Weights of a small GPT-style language model, trained from scratch on English Wikipedia.
Size: 9 layers, 4 heads of 32, MLP 512 tanh GELU, vocabulary 1148, 2.09M parameters.
Each number is 50 + 15 x the weight over the matrix's rms, rounded and kept within 0 to 99. Layers, rows and columns count from 0.

# layer 6 MLP down (transposed), 512x128, rms 0.0896, rows 404-458, columns 64-127
52 31 60 55 38 65 70 56 50 38 47 49 41 45 57 47 55 58 42 42 49 73 43 59 47 33 41 63 49 71 73 54 56 49 37 53 55 53 37 44 33 43 58 57 52 43 45 43 43 40 66 55 57 41 57 76 39 53 36 46 60 57 45 40
36 34 31 78 50 57 58 40 52 35 82 40 62 18 40 46 43 57 43 34 55 40 46 42 45 71 42 41 41 72 39 68 63 19 66 77 63 54 69 43 29 77 56 51 62 39 45 42 21 47 52 44 52 50 50 39 40 61 42 32 66 68 49 55
44 31 70 19 37 55 37 53 13 40 49 29 55 56 60 47 45 71 61 44 46 46 37 27 47 64 55 44 49 54 32 51 39 42 67 46 67 64 43 50 38 60 78 68 58 55 43 35 61 39 47 27 36 50 51 80 63 42 42 32 27 46 29 19
62 39 48 49 56 89 60 17 82 60 65 20 52 68 22 57 55 21 87 50 60 60 68 46 47 65 57 57 82 47 40 47 49 69 32 23 65 66 37 24 53 39 59 37 47 50 59 38 50 67 34 53 44 60 61 58 66 43 41 45 51 31 44 62
79 60 08 42 39 29 34 45 36 46 25 52 66 76 54 51 43 47 83 41 47 50 77 28 41 25 68 58 35 65 75 55 49 57 41 64 43 36 74 49 56 36 58 69 41 46 63 41 57 29 38 56 69 56 48 67 45 43 71 59 71 52 61 61
53 26 21 55 39 31 30 21 56 56 47 41 63 59 54 36 25 31 53 38 45 59 53 31 59 55 72 39 42 50 56 66 24 57 55 54 50 60 41 62 48 67 79 69 62 42 48 37 36 56 41 34 70 40 65 70 34 32 66 25 36 51 42 45
29 40 54 47 48 38 68 50 43 59 32 47 82 60 60 39 85 44 40 70 34 67 49 39 52 57 54 21 52 63 56 41 47 74 45 71 53 30 54 76 57 67 93 61 78 62 61 34 53 50 58 33 38 56 45 52 47 41 35 53 29 51 48 34
38 61 44 21 47 34 59 31 56 61 56 55 72 70 52 76 30 52 60 81 48 62 54 48 47 39 46 40 29 69 58 23 66 59 37 58 58 65 33 57 46 54 57 52 54 64 35 25 37 69 36 33 42 61 23 64 53 51 76 73 33 41 25 39
51 48 64 43 55 66 59 41 50 45 73 37 56 54 24 55 36 57 42 29 52 79 58 18 61 58 58 00 69 39 43 33 18 72 25 61 42 71 45 56 56 46 50 40 45 54 79 53 40 66 55 58 43 45 52 49 27 46 48 63 42 65 58 59
25 09 47 49 48 50 46 40 42 47 55 63 57 24 96 49 30 41 26 57 54 37 38 26 46 22 48 54 39 29 65 75 78 55 75 52 38 30 73 49 57 45 55 61 46 25 37 35 62 37 42 87 45 54 33 66 70 61 49 33 39 74 18 65
35 57 45 56 52 40 23 41 58 74 49 50 46 60 42 51 52 53 45 49 63 79 72 16 67 44 62 38 41 58 54 39 54 53 69 22 74 40 28 17 62 37 35 56 77 29 56 52 46 62 31 26 54 20 54 44 37 70 76 42 40 52 43 48
13 64 67 48 38 29 23 54 53 57 40 40 68 39 94 39 28 39 61 36 53 41 56 27 48 70 63 47 47 48 60 28 52 36 72 54 49 32 34 43 39 73 66 49 37 54 43 37 52 71 54 44 39 66 20 48 49 62 27 40 44 60 72 31
06 51 48 39 44 65 49 30 47 26 46 60 27 44 74 42 47 63 30 72 28 55 53 63 90 53 67 53 51 44 38 61 58 54 76 61 74 58 44 51 37 38 38 49 51 50 37 57 45 49 80 43 49 49 44 47 61 45 70 65 32 56 52 29
60 56 36 64 40 25 68 53 37 34 42 54 70 65 62 43 44 45 54 41 41 50 69 35 28 60 46 38 68 69 48 44 46 64 58 59 77 54 57 40 54 56 41 56 35 41 65 40 49 61 18 60 57 48 58 55 38 48 40 51 35 25 69 81
52 51 41 27 67 35 45 68 63 46 16 29 30 24 60 47 40 54 60 36 31 81 46 12 61 55 61 58 64 64 51 58 58 47 48 41 68 35 42 18 31 39 48 53 55 40 44 52 43 48 39 40 58 29 45 81 13 71 50 68 40 40 84 24
50 53 55 51 54 57 45 58 42 48 40 46 40 50 70 55 71 45 52 59 59 23 45 47 43 48 51 70 53 47 37 47 51 55 63 76 80 61 47 60 47 70 28 49 25 34 58 54 14 34 46 46 60 48 28 34 68 52 42 41 41 82 65 39
38 57 58 53 55 40 53 51 67 60 49 57 59 34 45 32 22 58 51 64 64 62 63 48 51 55 56 66 41 53 41 30 31 75 73 62 64 54 59 44 74 64 40 56 56 66 41 51 58 62 42 51 50 64 43 45 30 70 52 58 14 44 61 30
46 40 51 72 75 24 56 37 72 56 43 41 59 72 60 51 43 49 49 56 40 58 54 53 37 39 72 27 59 63 35 46 50 61 57 37 32 45 32 53 62 35 55 53 69 45 43 61 31 70 40 65 34 43 44 52 62 48 70 35 58 24 59 52
70 79 14 49 61 36 39 53 35 70 31 83 50 58 37 77 54 55 59 62 65 43 47 54 56 45 31 56 55 37 70 59 42 35 48 67 13 06 45 41 71 27 67 29 53 42 44 55 73 66 53 36 10 44 55 59 63 36 57 24 86 52 43 54
56 51 87 54 41 57 44 35 30 37 58 64 41 29 38 38 31 21 29 41 66 47 39 74 59 38 43 48 38 72 55 46 57 63 80 30 42 31 68 33 50 34 18 53 49 74 52 41 00 64 55 38 61 33 66 73 58 49 45 51 48 45 54 37
32 26 39 71 15 53 41 60 00 52 63 61 40 63 56 27 59 31 55 31 43 57 55 56 60 63 58 60 34 46 28 18 62 41 49 48 35 61 45 44 66 62 75 63 54 79 43 19 20 32 40 34 87 77 44 50 22 50 67 49 36 70 56 46
62 58 50 48 51 74 53 78 66 42 59 54 38 56 33 17 85 60 57 50 59 44 79 57 21 45 67 43 47 83 29 39 60 51 52 51 52 62 46 59 41 53 54 37 69 39 14 31 44 79 35 58 48 30 48 61 68 39 69 34 55 72 59 56
43 39 57 28 23 45 38 42 74 56 35 76 72 65 46 34 57 32 54 44 47 50 55 32 19 35 59 62 72 28 78 34 43 77 48 69 44 66 48 63 44 57 61 56 99 52 70 56 76 45 32 71 61 48 39 70 50 41 45 58 39 29 41 50
64 52 50 31 49 55 58 37 31 39 27 67 60 40 60 57 38 58 50 51 26 51 68 43 49 50 58 45 56 74 46 40 62 66 20 39 59 60 44 44 51 53 76 36 43 45 46 44 59 70 39 60 43 62 39 47 63 82 54 71 60 50 62 65
29 45 57 66 45 45 78 91 25 39 48 29 61 47 66 59 46 28 55 41 31 63 51 66 60 30 52 27 43 52 57 36 23 36 52 29 29 38 43 15 57 72 59 56 55 50 39 26 25 43 32 61 43 43 59 25 70 64 53 47 46 43 59 60
21 28 56 53 32 49 50 31 20 88 55 37 71 44 78 50 42 35 34 69 36 67 70 21 70 56 61 49 41 51 40 33 65 47 64 50 52 35 44 56 85 40 56 59 47 39 51 73 51 64 56 71 65 56 56 48 41 62 34 37 47 42 30 40
51 65 67 65 36 78 44 72 45 38 37 49 45 32 37 45 64 58 22 54 65 62 40 95 62 42 68 59 40 26 50 39 29 38 48 61 52 09 42 63 56 89 38 34 39 49 41 53 43 49 64 61 42 27 82 50 64 43 72 70 27 27 66 62
65 58 45 52 66 42 65 27 76 51 43 61 53 34 28 70 33 25 91 67 24 40 53 54 32 64 47 44 63 26 37 38 72 44 43 06 61 43 52 44 54 68 48 26 35 45 56 50 45 50 77 47 21 39 26 45 72 66 43 44 54 34 66 50
35 49 59 39 55 71 35 55 19 52 50 86 53 57 57 63 46 49 42 47 47 51 71 48 52 40 62 52 52 42 49 43 52 84 58 48 74 59 56 37 26 52 61 61 38 56 70 70 77 61 40 44 74 33 54 37 52 49 18 55 49 50 63 57
28 48 53 40 89 45 48 04 46 47 28 68 39 52 36 64 56 57 40 81 27 25 63 36 25 42 52 70 49 47 76 54 32 43 41 27 65 39 51 27 52 40 40 54 33 51 55 48 56 52 36 68 56 59 74 52 32 54 46 61 59 29 29 49
35 33 59 48 56 27 32 40 46 56 33 48 44 25 61 56 42 64 50 45 62 39 51 29 37 56 71 51 53 47 39 50 60 62 42 45 59 53 40 63 57 74 66 58 67 35 55 54 51 46 55 59 20 75 44 78 55 45 50 51 54 44 22 59
55 38 65 29 69 37 49 16 66 29 72 66 44 61 71 45 66 42 72 60 85 59 54 60 54 42 62 46 49 43 68 49 52 50 57 40 63 37 29 61 53 55 57 63 51 73 69 57 68 42 49 29 44 33 42 60 61 64 53 44 56 35 38 46
60 58 53 59 47 62 42 48 56 46 39 76 23 33 45 37 59 41 62 60 53 59 71 61 49 62 58 50 42 53 36 39 36 39 24 83 37 54 52 46 30 33 59 60 59 54 42 50 39 55 31 66 45 57 57 64 64 57 70 30 44 23 70 64
61 74 29 35 60 42 65 64 16 21 35 46 44 54 33 53 73 57 49 41 23 32 52 48 33 49 54 65 40 37 85 46 19 55 51 85 60 41 62 61 53 48 29 88 59 59 48 49 69 65 48 53 55 39 42 32 65 42 63 82 50 31 52 25
46 30 57 37 42 27 37 43 44 49 51 72 57 65 39 71 42 58 42 59 45 70 31 36 48 42 38 45 43 48 52 34 44 59 53 71 58 70 71 50 73 58 57 64 44 40 39 36 48 55 42 40 48 47 50 47 69 44 42 49 56 45 35 42
49 41 63 51 57 56 60 58 37 47 22 48 30 51 40 66 60 71 18 58 57 53 00 47 37 37 25 66 34 34 55 26 10 27 46 79 59 43 50 48 52 57 23 57 83 66 43 43 69 54 59 56 65 45 70 41 72 33 31 62 44 33 54 41
66 49 49 45 45 20 63 28 51 71 49 63 42 38 50 70 75 25 75 38 65 60 47 37 61 54 61 68 36 46 56 35 41 51 53 55 18 59 46 52 63 70 60 60 22 41 25 54 04 38 55 56 58 62 27 62 85 42 45 37 77 15 55 94
51 48 33 33 53 58 73 58 55 41 57 82 56 37 31 23 62 58 71 51 41 42 56 61 39 51 36 58 90 41 25 58 25 37 79 39 58 47 73 28 71 53 45 54 58 56 43 77 54 19 66 53 38 25 46 46 73 26 19 58 54 56 54 27
37 53 47 36 61 26 54 53 62 70 38 64 54 57 40 50 31 44 37 57 42 49 66 61 47 33 31 67 29 51 35 56 50 37 16 47 48 55 43 52 55 41 35 60 58 64 54 61 43 52 57 46 47 52 65 44 34 43 48 50 59 42 49 50
54 15 47 64 60 18 50 57 24 54 38 55 66 49 68 46 54 52 55 58 37 68 22 36 88 37 41 53 38 45 68 41 40 35 43 62 17 31 39 65 74 40 78 38 72 58 47 48 36 32 67 57 47 25 66 43 54 49 57 54 50 51 44 41
66 33 20 60 55 42 51 54 80 65 59 30 49 77 71 30 52 26 48 35 34 78 39 47 66 67 63 55 72 44 34 44 60 42 39 51 21 64 58 33 69 18 85 37 71 72 59 42 44 65 42 36 39 55 33 39 57 69 60 43 62 63 36 47
76 46 49 50 48 31 40 65 77 56 57 64 36 39 26 36 54 53 60 39 61 57 60 45 55 51 41 40 41 28 16 54 54 63 54 37 51 49 27 51 63 51 54 50 31 37 56 60 44 40 38 45 16 41 35 61 38 57 44 53 65 71 36 71
55 28 44 47 46 33 23 99 55 49 23 62 76 51 51 28 61 23 35 48 55 51 64 67 40 48 37 49 59 52 48 44 87 57 72 36 75 34 57 44 48 69 62 44 58 62 55 71 54 68 24 56 65 30 49 63 52 57 37 58 52 60 51 58
19 51 38 32 49 34 63 44 51 55 50 59 49 63 35 76 54 56 25 34 37 58 40 45 62 29 33 47 45 46 50 55 44 42 28 56 39 46 34 53 43 57 57 34 60 34 57 25 15 45 08 29 39 68 43 67 56 77 48 33 53 47 67 30
32 69 74 29 32 53 50 66 38 50 55 25 45 38 40 64 77 46 50 63 58 44 38 44 70 43 39 26 57 55 62 57 55 43 34 49 58 65 60 58 60 31 48 43 59 50 39 27 38 63 34 45 65 40 42 54 46 51 63 66 51 52 41 35
65 79 37 47 58 54 45 41 74 00 75 28 44 46 63 00 04 53 48 60 48 56 43 45 55 41 53 34 61 45 45 61 40 67 29 51 38 29 56 73 51 90 63 39 45 55 59 78 41 36 62 34 74 75 34 48 36 58 63 26 45 57 52 49
49 59 38 60 74 31 73 35 37 65 41 59 46 67 36 77 53 23 43 53 51 35 28 48 60 62 67 49 93 49 49 59 33 46 82 59 35 49 50 39 78 35 51 30 59 36 69 21 47 79 44 60 32 66 47 52 52 43 42 35 56 26 40 54
62 62 40 41 29 58 40 29 29 53 60 69 54 43 45 67 13 68 74 67 74 26 53 68 45 53 53 62 34 34 29 47 40 75 50 39 67 48 39 72 51 64 42 59 43 41 41 59 63 50 38 44 53 52 60 62 40 46 33 60 48 68 34 48
36 37 54 45 45 41 72 53 56 25 44 55 50 65 44 48 56 66 78 42 75 88 37 49 58 61 39 56 76 51 66 54 55 93 90 68 59 47 80 62 66 52 44 32 48 64 27 27 40 24 50 50 31 50 54 22 55 50 68 59 49 37 51 52
37 34 35 71 61 61 51 41 58 50 70 42 39 17 53 28 67 54 41 55 54 36 86 57 20 38 36 00 54 53 40 44 48 27 76 76 62 50 70 53 69 48 67 53 54 40 45 45 55 63 52 45 69 64 65 58 55 42 33 29 49 60 32 68
46 46 57 52 47 51 41 82 31 57 23 43 53 37 36 40 39 33 53 23 55 39 67 55 51 49 83 40 60 62 58 52 37 93 62 65 47 36 52 52 69 52 57 60 43 49 80 38 44 58 44 47 45 70 74 34 41 50 42 45 61 55 44 51
26 36 31 61 51 61 39 75 54 47 38 34 29 63 53 32 38 57 45 27 45 13 60 27 42 51 41 38 66 50 85 39 69 45 67 48 56 23 25 41 64 63 69 49 58 54 51 25 57 90 64 66 62 61 28 66 62 57 52 17 58 61 54 41
72 73 58 43 57 62 58 66 42 46 83 80 36 36 65 11 48 34 64 64 41 32 85 62 16 29 60 65 55 35 33 57 45 53 52 58 40 50 40 52 61 51 75 54 32 66 30 80 35 36 65 36 80 20 48 33 43 39 87 58 82 29 63 38
58 58 80 31 66 53 63 29 45 31 62 66 39 58 52 75 29 40 58 47 44 71 51 40 68 24 42 43 43 35 52 30 47 60 42 40 50 48 39 73 42 58 28 33 63 62 59 29 22 52 54 30 61 52 53 31 38 46 37 44 73 38 64 62
30 57 57 70 65 81 76 69 36 16 49 60 43 50 36 37 93 49 36 58 51 49 53 32 23 27 56 59 24 37 55 38 30 47 43 23 53 69 58 33 82 69 40 52 60 67 56 38 76 75 50 37 26 67 19 48 60 47 62 50 71 39 45 39
# layer 6 MLP up, 512x128, rms 0.0987, rows 405-458, columns 64-127
74 60 61 33 65 42 38 69 43 46 43 28 52 54 53 60 45 58 36 35 41 30 58 49 52 54 34 56 66 45 51 70 46 20 45 43 17 50 44 36 53 56 79 62 61 26 65 63 63 39 70 27 76 49 54 68 53 34 42 46 50 36 50 18
28 76 69 27 23 59 69 61 54 69 42 48 59 41 46 40 60 45 18 43 44 39 30 43 62 53 52 77 49 49 41 47 70 46 24 45 51 61 56 47 20 38 22 48 45 52 41 52 83 40 43 33 64 27 68 65 42 60 54 46 70 63 73 68
03 66 61 19 46 48 32 41 78 58 68 44 60 37 29 45 65 53 62 59 29 57 59 44 68 55 48 58 60 47 67 45 72 30 75 53 21 77 31 54 16 28 40 58 61 39 37 41 67 35 64 70 60 79 48 29 48 46 39 37 58 77 64 51
57 65 62 35 37 30 61 32 68 77 75 51 38 35 37 89 48 58 42 49 53 41 66 79 53 64 40 49 63 42 57 46 60 43 26 56 38 29 23 48 48 40 47 32 40 51 54 46 82 57 42 36 38 53 44 45 19 48 52 50 50 55 42 61
39 63 58 63 51 37 54 43 68 42 87 13 49 27 50 32 31 67 37 47 44 68 59 48 51 57 57 42 38 58 64 68 64 35 43 35 48 46 53 38 54 77 49 65 17 40 45 24 85 29 53 68 67 55 53 56 65 36 37 51 53 43 27 40
62 41 33 52 58 47 54 60 43 60 52 34 67 42 60 62 34 44 72 83 69 73 26 64 66 59 38 60 48 67 55 58 43 27 44 48 21 59 27 30 42 50 42 33 37 46 48 47 46 36 79 42 61 41 58 47 37 66 58 70 49 43 59 34
16 66 79 58 38 88 37 53 59 42 43 22 56 29 35 51 40 73 38 59 39 44 45 29 51 64 56 48 56 31 50 79 58 52 36 72 51 30 44 25 60 49 51 16 27 24 46 37 51 10 60 61 34 35 54 37 43 35 45 52 41 68 70 77
47 63 72 34 55 51 70 45 35 50 46 18 39 36 36 57 61 42 39 51 42 63 41 62 07 66 43 43 49 66 58 30 64 38 27 50 56 78 24 34 13 72 47 73 56 49 68 60 40 44 60 73 53 40 64 66 06 35 51 56 28 29 30 59
63 91 63 42 58 73 39 43 50 50 60 45 24 79 49 37 32 50 39 68 56 54 73 82 39 26 56 55 58 80 64 43 45 55 42 60 33 30 13 55 47 37 59 64 58 37 55 61 52 58 82 62 43 43 60 53 52 34 50 51 34 55 45 77
34 67 47 68 35 53 43 41 50 53 51 42 27 51 43 51 48 50 78 75 10 74 35 43 56 54 08 57 45 46 61 49 30 50 73 64 40 38 35 27 40 62 68 64 59 60 73 53 53 44 50 25 18 44 71 58 62 54 26 33 37 45 42 67
40 46 42 60 48 36 56 64 56 32 45 63 53 63 68 56 60 61 41 53 29 35 35 84 52 44 12 58 54 63 37 59 58 08 35 40 37 77 55 46 44 39 22 37 37 67 31 81 50 39 76 66 46 31 34 69 66 43 59 74 54 31 58 48
62 59 38 53 75 52 43 41 69 53 51 27 69 62 26 47 66 42 27 51 36 60 52 35 46 52 61 47 35 52 81 66 39 47 37 72 28 63 55 15 62 61 66 64 84 33 49 46 45 59 68 76 46 48 32 56 29 40 14 31 29 77 49 49
51 64 61 61 49 80 75 48 51 49 57 36 59 24 51 30 50 44 33 75 64 74 72 51 49 42 54 53 29 60 20 48 50 30 36 62 61 44 38 55 23 45 60 44 57 23 48 44 54 51 42 56 55 54 24 53 47 42 49 45 50 51 42 53
38 56 49 56 42 37 62 26 31 42 65 52 60 45 75 41 67 39 51 79 56 43 56 47 27 52 51 58 36 49 43 37 70 47 62 21 37 47 62 59 47 47 50 70 54 46 71 29 61 58 80 48 65 59 52 59 47 35 13 20 53 71 22 62
26 55 41 31 27 54 49 37 50 59 76 33 50 53 47 68 52 75 65 36 65 54 38 74 57 41 33 60 57 62 73 46 39 55 62 81 37 32 40 35 49 63 45 68 72 61 41 58 50 40 73 49 96 72 50 92 47 50 59 38 49 37 46 52
72 70 59 72 37 57 54 41 58 53 46 55 44 79 23 61 52 46 57 55 45 63 54 31 50 51 42 53 80 48 76 28 65 47 54 39 57 36 32 24 38 36 62 53 49 57 50 36 48 56 50 59 60 36 39 40 38 21 44 39 48 42 70 82
36 68 82 61 38 46 74 38 53 53 84 51 21 64 49 62 49 35 62 37 36 67 59 33 49 47 66 47 60 89 74 47 44 45 48 29 68 67 43 53 35 54 71 40 47 44 20 39 62 38 64 43 46 64 53 77 43 31 01 35 49 48 31 58
53 48 55 54 31 52 35 50 37 54 48 62 51 45 42 45 59 80 62 42 30 43 58 61 52 55 49 50 67 41 74 49 39 37 44 44 60 39 30 00 46 33 32 54 68 45 46 73 41 64 48 70 74 85 50 51 62 47 43 40 36 59 58 67
60 62 94 42 38 63 64 55 70 65 62 32 55 52 82 21 48 56 40 54 68 51 66 58 38 62 57 68 68 49 34 60 80 46 35 45 37 43 45 45 46 48 69 44 32 75 45 45 74 42 51 44 59 57 54 46 53 77 47 40 52 87 43 49
52 77 74 73 64 56 75 49 63 78 50 53 59 34 45 16 74 23 45 30 27 45 47 62 40 46 54 52 31 37 35 32 69 56 52 51 38 64 37 52 26 35 44 72 34 64 29 39 33 48 58 48 58 28 54 54 35 49 34 47 55 56 32 43
27 49 46 61 46 30 12 45 80 44 55 40 43 49 61 78 40 86 50 63 67 57 50 50 42 53 46 67 58 52 84 38 27 55 63 67 19 60 27 40 32 54 40 52 64 53 47 74 68 59 72 38 50 60 58 48 20 64 59 56 49 30 48 35
50 64 30 54 60 49 48 52 76 58 99 52 53 69 46 49 51 48 63 74 75 66 56 46 45 48 51 45 66 28 71 59 29 27 88 60 21 44 36 41 53 33 47 70 69 48 54 18 44 27 41 53 63 60 92 46 36 46 25 33 59 60 28 54
65 69 44 33 43 51 37 45 39 57 50 32 47 60 43 49 50 67 76 68 53 60 58 53 69 48 48 41 49 66 32 59 48 35 42 58 43 61 14 40 51 60 62 35 47 40 29 32 41 61 50 54 73 35 43 55 37 40 54 48 34 64 44 43
43 60 85 49 32 61 70 44 55 53 46 49 36 62 25 54 44 49 43 30 56 46 61 56 72 46 50 79 42 30 28 26 75 37 53 26 38 76 29 54 32 47 53 74 42 73 18 58 62 15 57 28 58 57 63 66 63 23 46 61 37 51 49 51
65 73 55 57 31 43 61 26 88 73 68 55 07 30 42 24 63 39 82 63 42 47 60 69 31 66 60 49 52 86 66 52 30 32 84 50 17 60 23 41 43 42 71 43 39 29 37 34 57 48 55 68 62 45 40 51 40 43 53 60 37 58 24 36
16 40 37 38 59 27 40 37 69 41 51 31 51 64 74 54 40 78 33 48 21 32 78 41 61 60 56 51 67 80 62 73 44 38 55 52 64 46 39 41 46 24 45 47 30 52 56 74 72 39 48 70 37 72 62 49 22 50 43 58 43 61 46 56
60 81 63 41 45 68 36 64 54 52 68 39 59 29 95 42 51 72 39 49 58 33 50 44 52 50 48 50 22 39 60 35 68 47 49 53 18 62 24 42 41 73 67 45 54 29 54 53 43 53 38 44 83 50 42 38 38 66 45 30 66 54 50 36
69 44 81 50 59 35 62 57 48 61 42 41 33 53 42 74 31 99 42 74 66 63 62 63 65 61 33 82 35 72 23 38 58 59 36 48 56 41 50 47 59 56 58 28 65 38 09 24 49 46 78 42 53 32 45 46 33 63 40 49 25 51 67 52
29 74 62 45 37 52 60 46 53 78 69 60 26 57 41 29 71 51 59 66 50 40 69 62 59 44 52 50 35 83 41 44 81 25 57 51 57 50 67 67 27 52 71 52 73 44 36 41 70 24 74 68 45 34 41 50 40 53 13 53 53 57 41 50
41 57 56 63 42 33 58 34 62 63 64 46 78 75 59 53 39 43 39 47 41 59 58 77 24 59 67 80 59 66 52 68 41 52 42 31 57 53 54 43 30 27 27 71 41 52 48 60 60 39 80 45 73 61 75 41 41 28 40 51 33 44 45 30
27 61 35 59 31 69 59 60 56 35 47 30 56 47 59 26 42 84 44 59 60 63 51 32 33 49 53 46 50 33 34 55 50 32 69 28 30 65 42 34 49 51 36 60 12 63 44 55 64 33 60 58 71 80 58 50 62 64 54 32 33 80 49 56
72 58 61 33 71 40 42 48 39 47 59 35 47 57 67 70 60 63 50 43 71 60 33 62 38 55 43 55 46 38 48 41 40 47 47 33 41 51 43 52 70 53 37 54 49 55 36 59 43 58 81 34 67 39 34 59 39 58 48 58 49 56 54 24
59 48 39 53 45 80 53 25 33 61 47 42 55 51 39 42 85 53 47 45 42 59 52 56 61 48 52 77 66 68 52 53 66 44 63 15 42 27 49 66 25 63 31 50 60 28 43 44 27 41 83 53 91 47 19 49 50 38 00 47 10 51 55 68
71 61 62 47 40 72 54 21 80 60 70 40 73 58 50 45 48 53 42 37 49 26 59 55 33 87 46 53 65 58 40 60 72 59 51 51 57 49 60 39 53 30 34 30 43 44 55 59 45 35 46 66 49 57 33 39 19 40 52 57 42 57 44 41
46 43 36 60 51 71 61 49 57 69 48 33 36 54 35 33 48 59 71 93 65 55 71 61 62 51 46 46 45 81 48 50 44 26 65 42 66 39 51 54 52 52 58 41 32 22 55 54 71 23 67 64 45 54 65 50 37 57 42 48 45 71 45 32
42 65 54 52 33 51 40 45 53 71 57 64 55 41 25 31 50 77 28 72 47 28 54 54 51 53 51 52 80 53 47 55 35 51 61 54 43 44 56 30 30 31 71 39 61 14 36 64 44 47 69 66 58 28 31 75 45 22 28 26 33 52 60 67
59 43 43 81 40 64 33 36 67 48 52 43 32 67 29 34 48 56 51 62 59 53 32 70 27 62 58 71 44 64 49 40 32 57 83 39 57 72 42 27 38 70 60 47 40 58 35 37 66 30 68 71 72 39 71 55 44 06 56 42 37 37 81 46
55 70 56 34 46 50 38 47 28 65 56 55 45 26 70 53 45 55 38 29 15 48 58 41 20 53 43 64 43 48 58 52 71 46 41 70 60 55 48 32 47 60 38 73 22 64 37 47 60 51 56 61 62 65 36 50 64 65 26 40 52 54 58 65
40 68 67 38 38 45 70 50 63 64 80 67 26 49 60 52 51 36 61 25 48 42 82 70 61 41 40 52 05 51 42 52 64 49 40 35 70 59 30 38 30 30 61 50 45 63 23 39 61 15 45 52 50 31 70 66 49 44 32 55 47 80 52 63
20 53 66 34 42 63 35 44 49 61 46 70 62 36 64 61 56 40 51 38 19 51 57 36 63 36 48 54 46 42 37 39 55 37 52 34 62 60 26 42 36 44 32 53 54 42 23 46 59 49 57 43 33 57 57 39 60 24 54 54 57 53 48 64
35 56 77 63 47 30 53 69 24 69 58 46 76 44 58 74 52 45 46 68 46 70 56 38 54 49 46 59 55 47 63 34 64 73 35 43 58 50 43 52 50 46 50 38 56 46 50 34 55 59 85 37 57 64 55 59 20 49 45 47 31 43 37 25
44 75 35 59 67 28 87 44 53 35 68 38 51 41 51 76 32 62 44 89 43 69 45 67 33 51 55 55 37 44 59 47 16 38 45 59 59 56 44 36 51 53 53 46 56 66 59 53 83 45 51 63 55 48 48 37 51 44 53 43 40 49 75 33
81 38 35 74 62 68 57 66 55 37 58 40 41 52 50 29 73 78 44 65 75 31 58 78 42 71 47 64 66 58 49 55 59 55 81 39 46 29 63 37 59 46 57 54 45 32 46 68 60 57 86 67 42 28 79 64 44 31 48 59 43 53 45 30
50 45 34 56 82 43 39 31 65 36 31 45 52 50 48 44 32 64 42 51 72 41 51 60 13 52 50 61 31 70 30 75 57 32 64 37 45 53 44 49 67 61 55 78 27 52 57 37 44 34 61 51 47 47 70 56 46 60 27 41 19 42 60 46
47 52 99 58 36 88 69 48 68 62 43 41 66 52 52 83 71 41 41 46 44 37 52 62 61 45 22 46 45 41 20 55 45 42 50 41 43 25 63 37 16 57 45 14 28 48 26 51 50 22 37 53 57 57 89 77 48 50 45 66 63 61 63 23
39 69 57 46 61 33 37 16 29 44 46 60 82 36 23 42 63 65 54 69 40 50 44 54 69 51 39 51 60 33 51 45 59 44 44 66 42 33 33 02 28 37 59 67 70 47 33 76 63 64 52 38 48 28 55 44 58 43 34 30 53 69 63 64
59 49 53 80 35 59 52 63 30 49 59 53 45 85 57 51 66 39 31 51 32 41 35 56 32 36 31 80 63 50 41 38 72 43 31 61 38 92 53 47 33 23 23 58 32 34 38 64 48 41 49 37 71 25 41 62 57 13 51 45 57 53 64 43
42 62 63 47 36 46 26 19 48 64 69 47 74 58 44 71 41 37 29 55 45 61 38 61 63 55 48 68 44 39 54 40 71 70 50 41 32 64 32 38 47 42 29 45 53 59 48 63 57 51 65 34 51 45 50 34 39 58 36 42 13 47 52 45
57 74 42 52 44 38 61 53 37 65 45 31 42 84 39 49 45 60 53 36 39 32 53 70 38 65 28 42 51 69 63 55 66 25 47 47 30 68 61 00 47 34 56 48 46 62 53 76 67 62 57 39 48 24 40 72 40 31 38 53 37 49 44 53
60 58 67 52 37 65 34 42 67 37 65 39 64 50 63 56 37 58 60 48 49 41 40 39 45 58 39 52 38 39 52 54 50 60 55 35 43 43 47 25 48 74 75 67 49 61 29 31 46 58 55 35 57 49 53 68 45 49 41 50 75 50 48 46
23 52 49 50 45 27 64 46 46 43 83 47 47 55 58 79 50 70 53 51 57 41 34 85 53 58 48 89 41 31 44 53 44 25 61 60 57 44 42 39 23 57 35 57 26 70 36 59 54 56 39 46 55 51 44 72 46 43 69 53 39 57 30 53
35 78 84 54 26 64 51 41 17 65 61 25 83 36 55 78 54 34 71 58 65 78 49 40 63 71 38 57 46 64 65 37 59 56 40 28 53 75 40 25 42 51 00 41 29 65 33 39 34 53 50 26 66 73 59 50 30 52 23 49 13 58 45 62
23 69 30 50 63 50 46 53 61 84 38 23 47 57 57 42 43 51 41 65 28 55 67 54 42 65 55 67 63 56 48 53 65 45 40 57 22 73 45 26 49 41 39 52 58 36 55 58 71 47 78 45 60 44 35 50 16 49 63 42 61 34 78 39
50 52 45 41 49 61 49 40 48 50 63 49 41 62 85 30 64 29 41 77 59 47 38 90 68 37 41 68 58 45 38 48 55 24 40 40 29 44 44 63 40 32 60 45 61 51 58 53 54 19 68 85 69 32 59 58 29 13 44 52 37 67 62 43